Part of a small language model's weights: vocabulary 1113.
Each number is 128 + 24 x the weight over its row's rms, rounded and kept within 0 to 255. Layers, rows and columns count from 0. The size above them is the row's rms in percent of the matrix's.

# layer 4 MLP up, 192x64, rms 0.269, rows 132-184, columns 0-63
size [106  92  91 109  88  92 114  96 104 102 111 106 104 101  92 102 112  98  96 101 102  92 101 112 100 102  85 108  98  93  96  91 100  87  96  78  97  85 103 107  85  88 107  99  89  96  89 114 102  79 105  97 100]
[[127  93 140 168 139 177 139 133  86 135 123  86 153 105 134 142  92 114 136 143 138  79 129  74 178 121 112 131 113 136 156 120 116 173 153 147 137 149 139 114 158 141 128 104 130 102 117 124 154 102 113  90 149 156 106 157 122 123 132  79 116 111 125 126]
 [102 156  84 134 109 159 134 156 128 138  92 124  91 165 149 125 158 126 126 148 106 114 143 147 122 146 135 125  99 111 139 160 121  88 114 143 155 126  95 163 125 116 132 103 160 116 118  88 147  84 107 100 143 132 120 138 176 113 138 147 111  61 153 118]
 [117 177  92  90 103 117 115  85 151 114 134  98 145 169 141 163 132 113 107 126 158 110 123 106 140 108 130 105 142 141 114 142 178 112 132 152 102 128  80 157 125 113 129 164 169 141 139 110 137 143 143 108 105 162 144 123 113  75 153 131 100 109 116 102]
 [111 160 110 162 136 181 123  68 109 128 134 158 109 124 123 157  96 164 165 151 135 140 131 147 126 141 107 160 148  91  93  99 148  95 165 125 128 144 110 128 140 111  98 109 134 147  84 134 179 132 128 142 140 131 111 137 149 141 147 103 141 132 172 138]
 [123 122 130 114  83 161 149 181 100 146 185  88 122 154 155 133 127 154 144 140 142 123 142 106 121 155 136 100 123 137  73 120 143  89 140 151 146 120 141 123 101 125 113 120 186  94 132  79 110 101 157 108 110 147 126 100 130 129 126 144 113 120 132 101]
 [130 126 117  90 155 148 147 154 126  85 164 128 143 133 146 103 162 139 104 156 101 122 138 123 150 107 103 133  88 145 170 159 169 146 109 144 137 116 140 173 131 101 107 143 133 111 114 133 116 125  83 123 113 191 118 155 156 138 159 125 147  84 113 105]
 [113 120 107 117 168  92  98  97 125 125 156 143 127 141 134 123 137 108 116 137 161 133 122  92 127 154 104 131 109 155 146 119 143 133 133 102 178 136 162 132 103 128  80 151 168 158 124  93 140 138 135 133 175 118 109 161 112 105 185 112 121 162 138  78]
 [133 134 120 164 134 113 126  92  86 116 152 134 117  95 136  96 128 108 105 156 119 110 120 124 122 100 112 130 116 119 150  93 125 140 146 155 126 121 111 146 119 162 126  94 159 111 146 129 132 132 130 146 128  94 124 169 135 178 158 155 225 121 134  95]
 [176 136 133 118 164 125  99 106 123 158 137 127  98 125 130 133 132 161 127 120 137 174 129 109 136  97 147 124 111 152 107 138 160 102  70 110 138 137 137 134 157 115 110  95  86 163  97 152 102  85 113 136 133  83 158 176 112 124 102 148 126 112 114 152]
 [148 117 150 130 139  88 147 108 112 144 116 154  96 147 116 105 113 133 150 132 101 139 107 137 126 110 156 101 190 139 149  94 138 167 113 164 127 164 158 107 171  93 121 168 133 110 110 139 154 106  85  96 136 133 154 150 121 176  98 148 128 117 133 113]
 [102 150 118 164 114 146 133 122 123 152 122 149 119 155  87 126 152 178 145 129 150 161 100 127  77 123 153 148 154 152  86 159 111 132  99 133 134 134 161 142 162 115 112 139 170 144 139 106 153 115 108 103  71 115 154 115 107 109 143  97  92 128 119 109]
 [139 132  89 119 126 124 155 108 148  82 179 139 125 118 135 157  71 115 109 134 133 140 121  84 152 143 121 134 116 142  95 122 114 167 129 158 155 132 125 117 137 118 116  89 118 118 178 151 168 152 136 150  61 147 111 150 108 118 121 108 143 109 161 128]
 [113 116 109 115 164 177 140 131 114 141 117 134 173 150 103 151 142 112 154 137 139 107 160  96 129 107 127 123 125  94 122 111 138  86 103 118  95 135 106 146 155 131 117 108 142 166 164  60 136 111 137 147  88 130 106 146 123 154 142 114 169 132 181 125]
 [135 151 136 109 159 154 108 117 142 162 141  85 123 124 139 113  96 110  93 118 142 164 120 142 157 149 132 102  88 134 110 160  99 144 134 123 120 110 152 146 118 122 111 138 198 174 167 103 109 147 135 138 105 101 133 131 154 139 172 144 150 123  99  86]
 [112 135 128 165 151  94 157 157 150 102 144 136 122 140 146 153 146 108 136 103 161 138 125  94 132 150 153 142 112 113 152 113 123  67 139 143 180 139  95  89 160 121 115 108 145 139 130 110 150  89 115 100 140 132 107  95 144 140 141  69 154 127 131  89]
 [131 103 100 124 116 122 151 126 147 105 130  99 141 137 144 118  91 112 132 171 168 137 118 137 163 130 134  93 153 144  87  76 140 128 116 111 151 128 199 138 123  74 111 130 147 165 160 125 136 139 174 106 126 110 155 142 140 128 144 138 111  93 148 104]
 [129 105 136 110  73 131 112 101 112 124 154 181 138 151 130 113 103 132 140  85  98 125 163 109 199 130 130 152 140 116  76 113 178 117 123 152 144 120 137 158 132 135  92 122  92 126  92 158 151 117 138 162 119 145 130 140 113 137 126 136 155 124 130 142]
 [124 113 122 118  95 147 131 145  98  88 160 139  93 144  92 150 110 109 119  94 101 106 142 143 117 146 134 121 189 169 122 119 125 146 125 107 141 134 127 114 138 102 113  94 162 122  95  78 125 127 150 138 160 158 129 115 119 153 108  88 150 178 158  98]
 [122  84 158 150 132 128  96 112 132  95 121 171  95  86 150 119 176 128 110 147 118 160 124 113  98  82  87 121 137 123 147  90 124 120 135 124 101  96 112 105 120 156 155  93 147 115 107 139 108 113 156 135  79 113 134 141 164 105 149 122 119  95 119 112]
 [129 137 130 147 133 141 162 111  82  83 127 110 127 135 132 117 135 159 126 139 121 111 146 114 135  68 130 113 123 121 106  93 136 100  74 119 159  84 161 133 131 142 113 196 158 142 153 164 121 117  94 136 150 141 133 120 140 111 156 153 118 111 174 113]
 [156 120 110 110 140 110 149 156  93 109 123 114 127 130 109 144 136 111 134  75 161 119 150 120  99 104 153 110 164 121 152 156 146 127 143 126 146 101 137 122 173 159 102 115 129 135  87  87 118 100 140 106  91  89 133 135  80 142 133 136 129  60 148 145]
 [143 162 119 158 102  95 129 116  67 141 153 120  86 130 133 164 163  86 120 138 112 121  90 119 132 145 127 127 112  83  93 129 143  92 151 113 120 135 176 201 139 148 122 110 152 134 137 121 132 128 130 102 158 120 133 106 144 122 125 121 123 158 157 146]
 [108 105 144 145 132 128 153 118 121  74 165 145 135 108  72 126 132 147 112 129 112 147  83 139 146 111 103 105 151  96 147 161 125 119 122 100 111 147 121  85 130 127 116 144 110 156 128 172 168 130 128  82 139 125 103 113 112 191 155 118 144 104 120 103]
 [104 176 152 152 104 149  84 144 118 122  92  86  87 135 168 103 145 141 143 124 149 165 103 140 144  93 142  82 121  94 129 170 110 115 145 153 146 100 147 120 133 156 156 137 116 123 150 103 137 124 148 165 125 112 135 123 108 104 116  88 117 116 146  97]
 [136 102 122 125 154 126 152 116 145 118 111 127 122 142 126 147 131 140 206  82 112 124  97 178 153 120 113  94  83 145 117 121  79 108 149 154 132 139 139 113 163 117 122 111 158 121  95 123 168 145 105 125 150 152 118 140 149 133 116 121 106 153 183 138]
 [ 65 122 130 108 121 106 174  83 135 113 125  79 118 129  98 118 136 143  96 146 134 104 125 161 156 126 100 119 186 120 107 132 109 122 132 104 148 136 139 137 140 138 143 132 116 141 175  84 160 129  89 164 108 129 129 131 140 148 146 164 140 136 133  87]
 [151 101 138  87 110 122 124  76 159 111 124 132 128 150 113  95 114 148 146 137 131 152 164 143  99 108 117 128 118  92 187 118 151 149 158 128  96 131 118 151 162 162 119 126 107 144 130 119 135 124 114 143 105  67  84 163 105 148 105  93 147 136 151 128]
 [135 169 158 142 112 144 102 122 154 141 120 123  89  97  96 105 112 147 114 142 114 120 161 125 134  48 156 129 153 100 161  93  92 126 123 108 104 150 134 132 142 148 151 112 179 144  98 134 122 106 134  97  97 120 159 133 122 127  97 139 121 100 110 154]
 [146 130 106 116 109 141 180 125 136 137 139 113 103 113 195 108 121 121 123 109 115 123  99 105 146 126 135 134 143 133 156 169 151 196 109 140 165 126 123 127 127 170 147 107 119 130 149 136 124 128 118 123 106  59 105 143 131 170 143 123 114 128  91  93]
 [130 106 118 123  81 120 200 130 108 120  81 116 136 109 164 151 123 129 134 129 147  83 108 149 136 173 130 116  94 163 160 126 144 150 118 116 116 138 100 129 133 112 141 141  57 143 117 144 145 143  81 128 145 151 128 109 113 109 128 141 149 103 145 107]
 [119 172 142 185 133 104  92  96 138 151 107 142 122  99 145 109 128 123 108 103 155 138 122 150 112 172 123 177 148  99 115 109 129 157 128 122 108 122 120 133 131 202  87 110 115 160 118 125 124 132 137 106 126 113 136 113 164 129 137  93 143  84 149 109]
 [124 135 104 117 102 140 155 100 131 102  88 101 132 116 159 119  68 161 156 144  99 115 116 130 118 117 110 121 108 145 112 136 136 126 114 153 120 125  87 137 142 104 160 113 104 174 109 111 105 130  89 140  63 114  65 148 120 119 145 151 112 110 133 148]
 [133 135 150 112 165 141 125 141 122 112 105 134 128 103 159  95  94 132 149 123 147 127 146  96 145  61 129 105  80 157  88 147 131 142 137 137 148 167 120 167 113 171 164 147 108  98 103 111 138 146 130 189 125 125 153 132 113 118 125 146 121 120 168 136]
 [112 142 115 137 100 109 170 135 118 126 151 167 128 102 162 133 109 144 158 117 117 102  94 161 140 170 166 158 156  91 175 117 121 190  88 128 132 129 125 133 130 108 113 142  97 109  93 132 121 120 121 122 178 102 130 108 101  94 128 142 106 131 111 136]
 [165  83 130 104 149 155 127 115 150 125 113 137 113 131 130 141  84 120 129 110 114  96 100 111 132 160 130 135 160 102 167 154 106 120  80 126 104 169 120 173  75 141 110 149 131 119 116 155 152 131 147 165 141 118 119 108 146 120  78 168 143 145 132  97]
 [154 128  95 173 122  93 108 139  73 139 151 166  90 124 165 142 100 151 133 160 134 168 135 137 123 122 148 102 165 176 113 117 129 157 125 145 132 169 145 138 122 163 171 128 115 161 129 139 143 101 101 140 130 154 109 143 113 140 131 148 152 106  97 111]
 [124 118 144 108 137 160 142 131 115 127 120 140 143 111 116 173 116 162 112 126 142 109 110  81 108 157 152 130 173 127 123 150 100 151 100 135 130 170 152  91 142 173 108 155 112 148 136 113 132 105 113 137 166 142 137 114  76 161 138 118 152 118 142  58]
 [135 113 117 102 116 114 143  75 131  89 108 116 115 143 182 122 121  92  99 106 133 139 150 129 128 106 167 126 118 184 129 124 146 132 125 147  96 137 169 129 131  84 124 133 145 159 154 129 132 116  90  89 122 138 128 123 123 156  92 134 138  58 144 108]
 [144 118 120 113 133 105 114 124 121 110  97 147  99 146 131 126 150 116 126 103 128 104 145 122 121 135 138  86 164  77 140 128 126 131 118 136 169 174 175 135 169  84 115  80 138 126 135 108 180  77 128 112 116 146 142 176 122 150 153 109 123 129 156 152]
 [ 92 119 132 137 121  86 111 153 105 141 124 155  96 111 160 129 138 170  81  90  96  81 121 190 164 126 159 114 138 112 125 123  88 158 110 152 125 125 138 146 105 150 175 127 115 147 141 102 145 127 123 132 124 124 133 153 136 112  87 142  86 127 140 133]
 [ 96 153 118 143 157 133 122 117 141 108 114 121 135 143 140 126 151 151 135 137 127  98 107  93 179 118  87  98  99 130 141 105  86 139 105 141 138 152  99 100 114 178 132 107 135 163 124 133  90 138  94 100 131 137 140 119  76 136 136  93 140  77 174 122]
 [131 143 120 130 110 175 139 149 136 140 138 136 127 145 153 180 140 196 129 111 100 133 148 117  96 147 147 130 133 108 140 112 141 160 140 136 175 163 109 141 137 167 143  98 136 108 142 115  93 112 102 131 139  77  91 116 144 105 164 101 100 167 128 113]
 [135 135  94 185  94 164 107 141 147  98 180 124 117 132 113 121 153 138 174 153  83 145 151 120 123 157 124 161 152 149  96 134 121 123 129 138 135 124  91 136 140 163 114 121 146 118 150 148 100 112 102 154 110 101 116 126 155 110 100 123  95 139  96  82]
 [127 118 137 138  64  89 186 120 109 110 129 155 155 126 137 143 113 146 111  85 113 107 126 108 135 151 159 151 151 158 122 160 131 140 116 156 147 149  96  94 110 144  96 145 124 114 112 128 137 116  75 122 137 148 133 152 144 134  74 149 138 160 164 138]
 [131 103 108 140  79 118 140 141 145 128 118 188 114 146 128 135 126 146 148 108 150 160 104 155 116 138 146 127 136 108 105 115  83 126 100 123 129 132 159 136 133 168 132 188 122  98 165 144 113  89 161 169 127 157 140 101 118 114 114 162 101 119 174 140]
 [111 100 107 115 126 159 118 155 149 112 133 113 118 156 171 116 125 129 122  99  99 111 129 116 135 115  79 136 151 168  97  75 113 112 128 121 130  83 148 182 118 118 158 158 129 111 131  58 133 111 119 155 135 151 153 130 157 118 151 112 166 135 124 112]
 [168 121 140 160 123 139 141 119  94 130 126 117 126 128 112 137 125 145 126 128  63 104 109 128 110 160 126 128 190 117 118 129 124 126 113 148 172 162 144 122 145 139 148 169 104 118 101  95  96 141 128 171 160 124  88 132 103 155  90 116 167 165 148 140]
 [100 125 124 153 105 115  92 137 128 127 109 119  92 130 149 123 122 139 149 126 106 134 136 112 156 134 137 127 122 100 170 135 178 113 115  87 112 102 136 100 164 149 108 136 120 119 113 136 139 140  87 159 105 156 136 137 130  75 144 131 133  30 116 127]
 [150 170 137 129 167 138 130 150 176 132 134 125  87 125 136 133 100 122 129 107 111 126 110 111 110 137 117 116 137 102  93 151 129 123 162 138 116 149 126 137  92 111 106 143 121 183 103 141  82 171 144 106  64 109 136 106 140 115 119 145 134 101 143 187]
 [136 131 126  89 110  95 100 116 139 163 127 159 104 153 126 152 148 116 122  75 121 122 137 113  97 101 114 112 105 112 144  99 134 125 120 137 146 133 194 138 161 187 116 161 155 105 107 146 109 113  87 120 132 144 135 152 100 125 157  99 153 103 138  93]
 [117 131 123 155 144 108 130 163 139 117 145 141 121 171 153 100 145 152 109  80 161  92 160 179 130 161 142 157 141 136 140 116 136  91 127 126 158 158 136 137 150 127 119 119 134 148 141 127 119  74 108  71 160 107 124 125 142  78 155 111  98 119 106 123]
 [132  77 167 138 131 121 118 144 140  57 166 150 125 125 112 134 126 159 125 122 136 139 106 177 138  87 145 123 146 108 134 137 120  99 169 132 105  97  97  85 182 145 142 141 121 123  94 127 128 119 146 164 120 136 118 136 130 151 136  96  99 125 119  87]
 [120 118 165 109 141 136  79 131 124 113 115 131 119 111 157 164 127 134 146  52 119 117 142 100 158 129 149  82 126 136 110 146 132 137 154 115  99 122 158 118 154 126 142  92 111 111 180 139 111  96 153 128 112 103 148 117 120 147  97 175 145 162 160 133]]
# layer 4 MLP down (transposed), 192x64, rms 0.224, rows 132-183, columns 0-63
size [110  83  78 107 103  90 134  88 100 107 117  98 107  87 106  89 108  90 115  90  96  91 108 110  85  91  83 103 121  80  93  94 113  88  89  86  84  86  95 110 102  79 114  85  95 100  90 124  98  99  92 103]
[[105 175  95 133 106  85 113 164 109 109 124 108 102 127 154 114 129 130  97 102  88 123 141 137 141 116 128 165 119 164 101 117 163 101 144 109 132 162 167 147 137  99 114  97 123 145 136 163 121 142 157 115 145 136 104 109 139 130 121  91  59 131 105 147]
 [162 110  93 126 133 115 141 121 122 138 142  99 154 129 130 152 113 122 144 137 130 144 117 126 141  87 126 107 155  97 150 164  58 120 132 144 115  94 123 132  97 124 123 161 109  48 129 142 129 174 150 167 152 145 118 137 126  92 115 121 127 172 121 148]
 [154  96 167 119 144  99 130 142 117 155 117 157 109 132 140  94 116  97 155 129 131 139 116 158  71 117  98 140 154 103  89 118  87 140 144 116 179 148 109  92 121  94 155 135 108  88 106 139 129 135 134 138 193 110 119 137 129 157 117 117 121 149 113 147]
 [130 102 117 136 140 137 120 146 121 129 128  56  98 156 116 103 113  87 131 125 146 122 124 142 135 144 113 149  83  74 124  87 148  80 160 116 108 122 114 142 131 124 161 140 133  83 132 134 135 116  95  79 102 120 113 134 142  80 154 153 149 127 131 151]
 [146 112 122 124 115  84 154 108 124 149 132 109 134 137 132 126 179  93 140 128 145 136 153 112 122 121 107  84 138 128 130  95 111 160 184 127  97 120  97 163 125 153  86 123 122 105 120 153 105 126 138 104 141 160 138  66 176 104 148 129 147 160 108 148]
 [131 167 122 119 119 130 118 107 181 125 166 120  91 108 129 153 130 124 122  99 139 128 127 137 168 173 143 142 144 128  80  82 110 106 147 114 155  50 147 133 139 161 158 104 116 133 110 132 111 163  98 122 153 124 117 135 128 162 121  96 148 138 131 147]
 [136 133  76 136 131 104 151 129 102 117 188 112  95 115  83 175 120 112 123 150 143  99 152 136 167 139 140  77 103 128 153 132 140 139 122 109 138 146 132 157 122 140  76 133  79 131 134  99 122 139 148 129 141 107 115 144 145 116 142 155  74 121 108 131]
 [ 88 124 101 112 152 127 122 140 173 137 127 113  87 193 138 146 122 150 139 105 111  69 159 143 158 146 150 150  88 131 146 132 159 129 127 128  93 143 139 119 129 119 143  94 158 114 131 150 144 139 167 116 187 139 114 126 169 136 141 111 123 136 124 155]
 [116 114 140 207 151 104 141 158 141 127 171 132 136  97 156 104  91 122 132 144 123 134 109 156 110 150 109 121  92 123 113 158  99  95 118 109 103 125 173 153 145 130 143 121 151 111 101 114 104  98  75 123 154 156 129 144 155 149 111 121 110 105 125 107]
 [188 157 144 133 133 176 127 154 116 126 136 153 121 116 101 174  96 127 100 118 134 124 126 132 148  98 118 135  92 108 184 140 109 134 135 130 121 123 123 172  88 122 122 104 151 124 126 118 106 159 178 121 129 129 141 131 168  95 147 114 148 186 114 143]
 [128 120 162 106 132  93  81 158 101  99 146 140 121 166 104 171 135 133 156  91 105  99 143 159 130 147 101 125  95 108 108 115 147 103 125 144 121 141  87  94 142 122 180 155 155 129 128 110 125 148 128 114 140 142  76 118 119 139 120 131 139 188 126 130]
 [152 104 133 133  93 120 115 113 106 112 114 132 140 144 171  96 157 108 118 157 108 151 164 175 138 112 131 110 153  93 119 150  73 117 171 122 123 142 123 126 137 110 178 128 138 124 164 113 131 107 150 110 145 153 158 101 160 150  92  83 114 103 132 156]
 [116 131 129 101 107 142 100 118 126 113 125 143 125  85 135 134 160 120 145 137  81 147 154 137 155 102 119 105  97 120 173 164 109 135 136 126 173 115 119 134 156 119 149 108 106 139 100  85 119 152 139 174 153  82  75 107 162 102 130 154 111 159 105 112]
 [134 100  77 117 132 132 103 147 124 159 153 152 150 131 161 132 165 167 146 145 128 122  97 157 106 114 141 159 145  89 132 143 114 134 100 151 143 119 141  59 140 140 140  95 104 123  81 139 112 124  96 151 128 123 157 117 163 128 145 107 108 120 182 132]
 [146 128 169 115  69 142 127 129 145 136 115 118 121 180 122 121 113  94 110 150  71 122 126 165 117 114 121 135 100 169  91 157 139 132 101  97 129 127 155 127 158 133  97 179 110 134 108 112 135 112 117 148  85 133 146 156 144 135 135 158 121 145 156 166]
 [166 125 106 170  81 118 108 139 132 130 135 120 103 102  88  98 146 137 101 129 145  92 153 165  81 110 164 129 124 132 171 121 102 154 164 129 113 128 120 126  94 129 132  96 110 132 138 153 104  81 139 130 162 100 135 119 106  94 163 101 145 117 143 106]
 [120 133 132 132 167 109 111 139 147 143 123 143 112 156  92 107  89 136 139  92 150 132 163 136 116 119 125 138 132 122 138  98 149 132 139 173 157 130 149 167  69 134 165  75 143 133 104 155 116 165 107 188 130 102 125 123 122 106 107 113 122 115 133 176]
 [139 126 105 130 150 163 113 101  60 104 136 149 162 129 109 122 148 125 167 140 126 124  87  93 134  90 156 112 118 110 118 152 146 156 112 140 116 126 154 130 102 152 170  93 133  88 131 144  94 169  99 109 133 132 113 116 180 121 128 100 128 119 148 154]
 [127 114 160 106 125  97 147 144 105  93 155 151 116 125 103 151 152  95  86 126 120 150 115 126 109 170 175 129 116 172 131 139 164 132  84 146 111 163  71 127 129 128 114 134 104 150 116 120 110 140 149  93  94 122 161 148 132 111 111  86 160 142 135 123]
 [ 88 122 142 141 112 153  94 138 129 139  94 119 104 157 178 119 174 118 104 130 134  86 116 111 136 135 133 122  77 126  92 101  95 112 161 116 146  97 153  91 160 131 171 102 116 129 154 161  98 142 132 119 138 149 160  72 131 125 145 130 127 128 138 123]
 [111 112 100 128 154 119 165  88 131 144  96 111 151 158 116 167 112  87 157  88 126 162 124  95 100  99 153  97 129 122 125 132 147 126 153 138  82 138 108 140 146 126 154 129 151  99 106 159 137 150 128 152 121 109 142 120 139 149  95 106  97  87 140  75]
 [133  87 147 117 138 158  71 120 153 162 142 123 152 162 119 120 108 141 167 133 124 117 122 154 143 110 154 141 164 140 154 142 138 140 100 137 117 119 112  72 100 135 146 132 140 161 146 141 128 114 110 157 145 140  94 148 181 118 113  92 136  79 172 137]
 [153 135 125 138 165 123 167 151 128 128 143 129 170 105 127  78  66 116 103 153 131 148 148 109 118 120 158 117  99 168  87 150 142 128 138 150 146 145 126 137 126 134 168  91 113 125 141 161 182 126 106 150 122 102 103 110 133  86 110 112 135  93 130 142]
 [117 172 149 105 157  85 125 107 126 139 164 121 132 139 142  78  97 110 124 129  91 110 123 168  95 147 121 152 101 140 138 177 133 151 145 125 148 104 164  97 104 136 163 128 114 120 124 132 151 133 115 146 142 104 122 158  97  93  97 110 129  78 163 145]
 [111 127  91  89 124 112 120 145 157 136 141 107 189 118 109 170 133 136 100 120 127 119 143 115 113 163 150 162 156 142 110 127 127 151 145 138 140  94  78  87  92 102 155 103 139 105 114 128 108 132 127  70 138 142  78 155 142 117 132 143 129 164 129 133]
 [125  91  90 149 107 127 117 145 102 134 143 132 117 118 111 134 138 120 180  99 129 157 138 118 141 128 185 155  94 142 119 103 159  92  98 113  93  98 195 148 109 123 109 143 152 130  82 137  83 114 129 156 129 135 103 120 120 149 129 112 152 142 151 147]
 [ 86 142 110 130 132 113 116 190 122 154 143 100 124 120 101 140 128 105 111 120 104 108  97 182 156 147 157 142 146 149 120 127 134 120  94 125 138  81 154 116 128 118 116 148 154 100 131 171  76 145 126 128 159 114 146 129 128 109 173 113 153 181 131 128]
 [115  70 144 100 109 116 110 133 123 165 114  92 108 137 121 125 109 103 127 120 137 151 105 114 125 136  84 160 138 164 149 119 182 135 172 171 129 143 132 140 143  88 125 156 110 124 116  99 152 127 135 142 118 147  95 200 120 123 124 111  93 143 118 138]
 [111 131  83 114 120 117 129 108 166 145  87 130 109 128 155 150 131 162  95 137  85 140 161 134 137 126 107 123 128 121  98 148  78 124 125  90 136 132 155  65 145  86 111 175 131 151 126 150 139 101 167 134 128 112 116 136  88 155 155 132 112 149 121 150]
 [113 144 142 113 150 132  97 101 141 154 172 126 103 118  99  99 118 151 144 119 125 180 146 148  95  89 142 126 154 100 103 124 151  98 120 141 131 144 137 128 142 129  97 132 199 120 160 104 140 120 176 108  89  86 129 149 132 151 117 110  88 125 121 121]
 [164 109  96 107 152 131 110 120 131 127 140 111 139 123 122 132 115 146 165 172 137 130 101 169 112 122 135 147 120 135 147 154 166 142 132  97 148  72 116 118 111  97 161  95 121 109 161 179 114 102 134 134  84 135  98 107  86  85 140 119 128  97 118 158]
 [149 129 101 120 184  79 114 141  94 146 142 110 128 114 138  97 132 120 140 103  68 106 151  97 117 106 149 151 154 168 130  94 120 171 114 139 139 115 109 153 154 135  98 105 126 102 161 143 114 149 140 126 111 166 141 121 117 149 145  74 116 104 139 140]
 [120 139 131 112 121 151 113 109 137  85 106 110 122 118 173 140 111 110 119 125 122 102 160 147 115 133 115 127 120 114 123 110 118 168 148  88 133  64  88 120 169 118 122 123 126 150 162 149 130 133 144 124  85 181 137  90 145 161 106 112 109  86  81 134]
 [137 119 137 119 140 169 111 104  93 148 126  95 108 153  74 116 149 152 115 185 169 152 126 121  87  73 117 155 117 143 153 126 106 127 110  89 139 101 110 172  85 116 109 113 140 132 150 119 138 123 131 139 135 127 142 134 119 140 153 128 137 123 184 143]
 [117  71 158  86 135 110 110 146  75 155 103  99 137 139 147 142 130 103 110 130 118 185 130 117 133 112 138 108 154 156 152 107 150 171 110 161 164 158 107 120 134 136 153  97 131 110 154 130 113 124 155 129 104 156 161  85 128 135 157 143 121 139 130 152]
 [153 153 102 131  92 158 108 127 144 149  97 130 141 107 141 116 166 129 116  94  84  87 124 109 124 130 113 149 135  97 146 120  98 151 110 106 108  69 112 131 140  64 116 128 134 135 126 182 145 139 158 171 125 129 123 110 158 144 138 103 132 128 162 151]
 [ 91 112 105 144 129 134  83 109 146 133  68 163 116 149 139 125 168 135 159 117 140 132 155 157  76 109 125 126 112 143 133  94 157 132  88 165 128 123 156 155 180 143 156 135 135 169 142 173 118 148 134 169 122 119 128 113 142 123 106 123 115 142 113 127]
 [127 110  80 139 145  99 104 140 112 112 124 110 122 154 115 145 155 149 112 174  92  92 146 110 115 158  66 131 140  77 158 121 119 134 165 127 154 127 123 120 146 147 154 117 119  74 143 146 135 122 137 135 149 147 104 125 122 130 132 139 138 185  87 157]
 [138 160 115 126 117 155  55  95 136 149 127 131 146 135 129 138 140 116  83 137 103  98 142 100 106 195 146 105 136 126 150 134 161 128 118 108 134 174 144 107 146  99 131 105 115 108 150 157  90 134  75 135 133 133 134 166 122 121 160 112 132 118 121 101]
 [105 121 150 134 132 132 156 112 146 166 131  99 119 128 107 103 166 114 119 175 144 134  89  83 160 133 115 102 110 133 141  85 152 132  98 149 126 108 152 150 142 130 164 129 107 132 180 100 148 146 146 152 147 124 141 104 129 167 103  80 177 129 111 114]
 [140 123 142 141 105 140  80 131 137  96 117 141 169 112  91 122 154 114 157 142 137 137 158 128 130 112 176 108 127 137 128 104 127 140 128 154  71 124  82 110  98 138 142 145 124 106 108 170 118 138 141 166 171 149 131 101 155 164 173 105 118 160 127 156]
 [141 142  85 101 204  98 121 107 153 137 127 137 118 118 143 124 115  97 147 177 138  91 155 120 115 101 130  98 120 105 179 141 146 129  85  92 133  99 139 133 153 118 156 123 116 161 128 161 123 165 153 107 145 121 143  93 122 125 127 132 120 115 159 148]
 [135 160 129  92 125 148 161 131 161 144 134 121 115 120 127 167 122 126  74  92 127 149 127 145  84 130 105 101 130 110  91 150 152 126 147 172 142 123  88 158 112 114  91 114 134  95 115 126 169 164 129 108 164 133 126 163  96 121 147 134 132 101  84 152]
 [136 151  89 130 139 146 128 113 140 119 110 128 154 147 134  96 140 131 134 163 147 144 183 116  78  85 112 107 102 167  98  93 146 126 137 152 149 113 130 126 117 108 145  90 164 107 129 129 132 125  69 121  91 137 123 142  77 160 141 148 103 126 109 152]
 [161 159 116 155 190 127 130 156  84 146 186 116 142 142 161 107 137 112 125 117 120 129 158 122 148 116 122 139 124 112 113 160 140 151 108 119 129 166 151 141 125 122 134  91 111 130 101 173 108 156 122 174 114 165 125 181 133 122 113 100 133 161 130 111]
 [134 141  88 168 135 161 121 105 128 148  79 145 155 155 134 134 133 144 159 175 110 151 144 170 114 136 136 123 112 127 125 118  68 108 104 173 126 109 116 117 177 129  87 116 118 120 138 163 107 120 107 176 125  95 126 145 123 119 160 144 106 109 137 115]
 [ 97 118 126 107 144 107 137 126 155 147 137 138  83 101 166 158 133 115 157 108 125 164 147 174 149 114 121 158  73 123 123 162 118 104 133 150 100 105  95 107 163 135 149 124 140 140  78 137 132 126 130  98 136 148 144  95 120 104 172 125 159 149  95  99]
 [124 160 162 110 126 147 130 104 127 155 139 118 119 165 137 155 113 111 103 116 141 186 173 115 124 164 131 155  88 149 167 101 118 118 153 105  94 112 128 103 132 140 121 138 123  82  91 145 146 141  79 158  84 144 133  91 144 123 112 111 119 100 142 118]
 [ 80 149 128 136 148 130 119 123 115 137  97 193 120 108 112 139 129  91 155 113 143 111 118 147 105 118 151 152 108  85 117 115 120 131 147 137 126  88 162 123 165 101 140 139 121 114  96 156 118 108 136 169 160 106 134 146 127 174  90 106 155 179 151 125]
 [179 123 120 138 169 135 140 120 144 145 117 136 114 130  91 125 178 117 126 173 151 137 118  99 148 142 105 106  60 149 140 101 123 136 140 105 148  79 114 114 132  71 168 115 140 113 119 137 129 155 144 149 110 137 119 125  88  95 102 140 119 152 146 124]
 [144 141 129 124 158  87 136 105 161  99 135  87 151 160 116 131  86 115 159 138 124 153  78 152 126 105 114 144 149 133 139 130 121 157 116 122 138 133  93 117 187 106 115 148 107 116 171  83 125 124 149  75 105 124 138 105 120 111 101 155 139 108 113 159]
 [171 130 153 137  78 132 114 108 108 122 101 118 132 107 103 133 152 100 104 159 142 144 124 189 129 146 154 120  71 142 191 139 108 104 117  95  98  81 136 123 124 112 127 125 130 150 127 129 146 123 103 149  89  97 146 157 156 121 119 152 132 133 109 132]]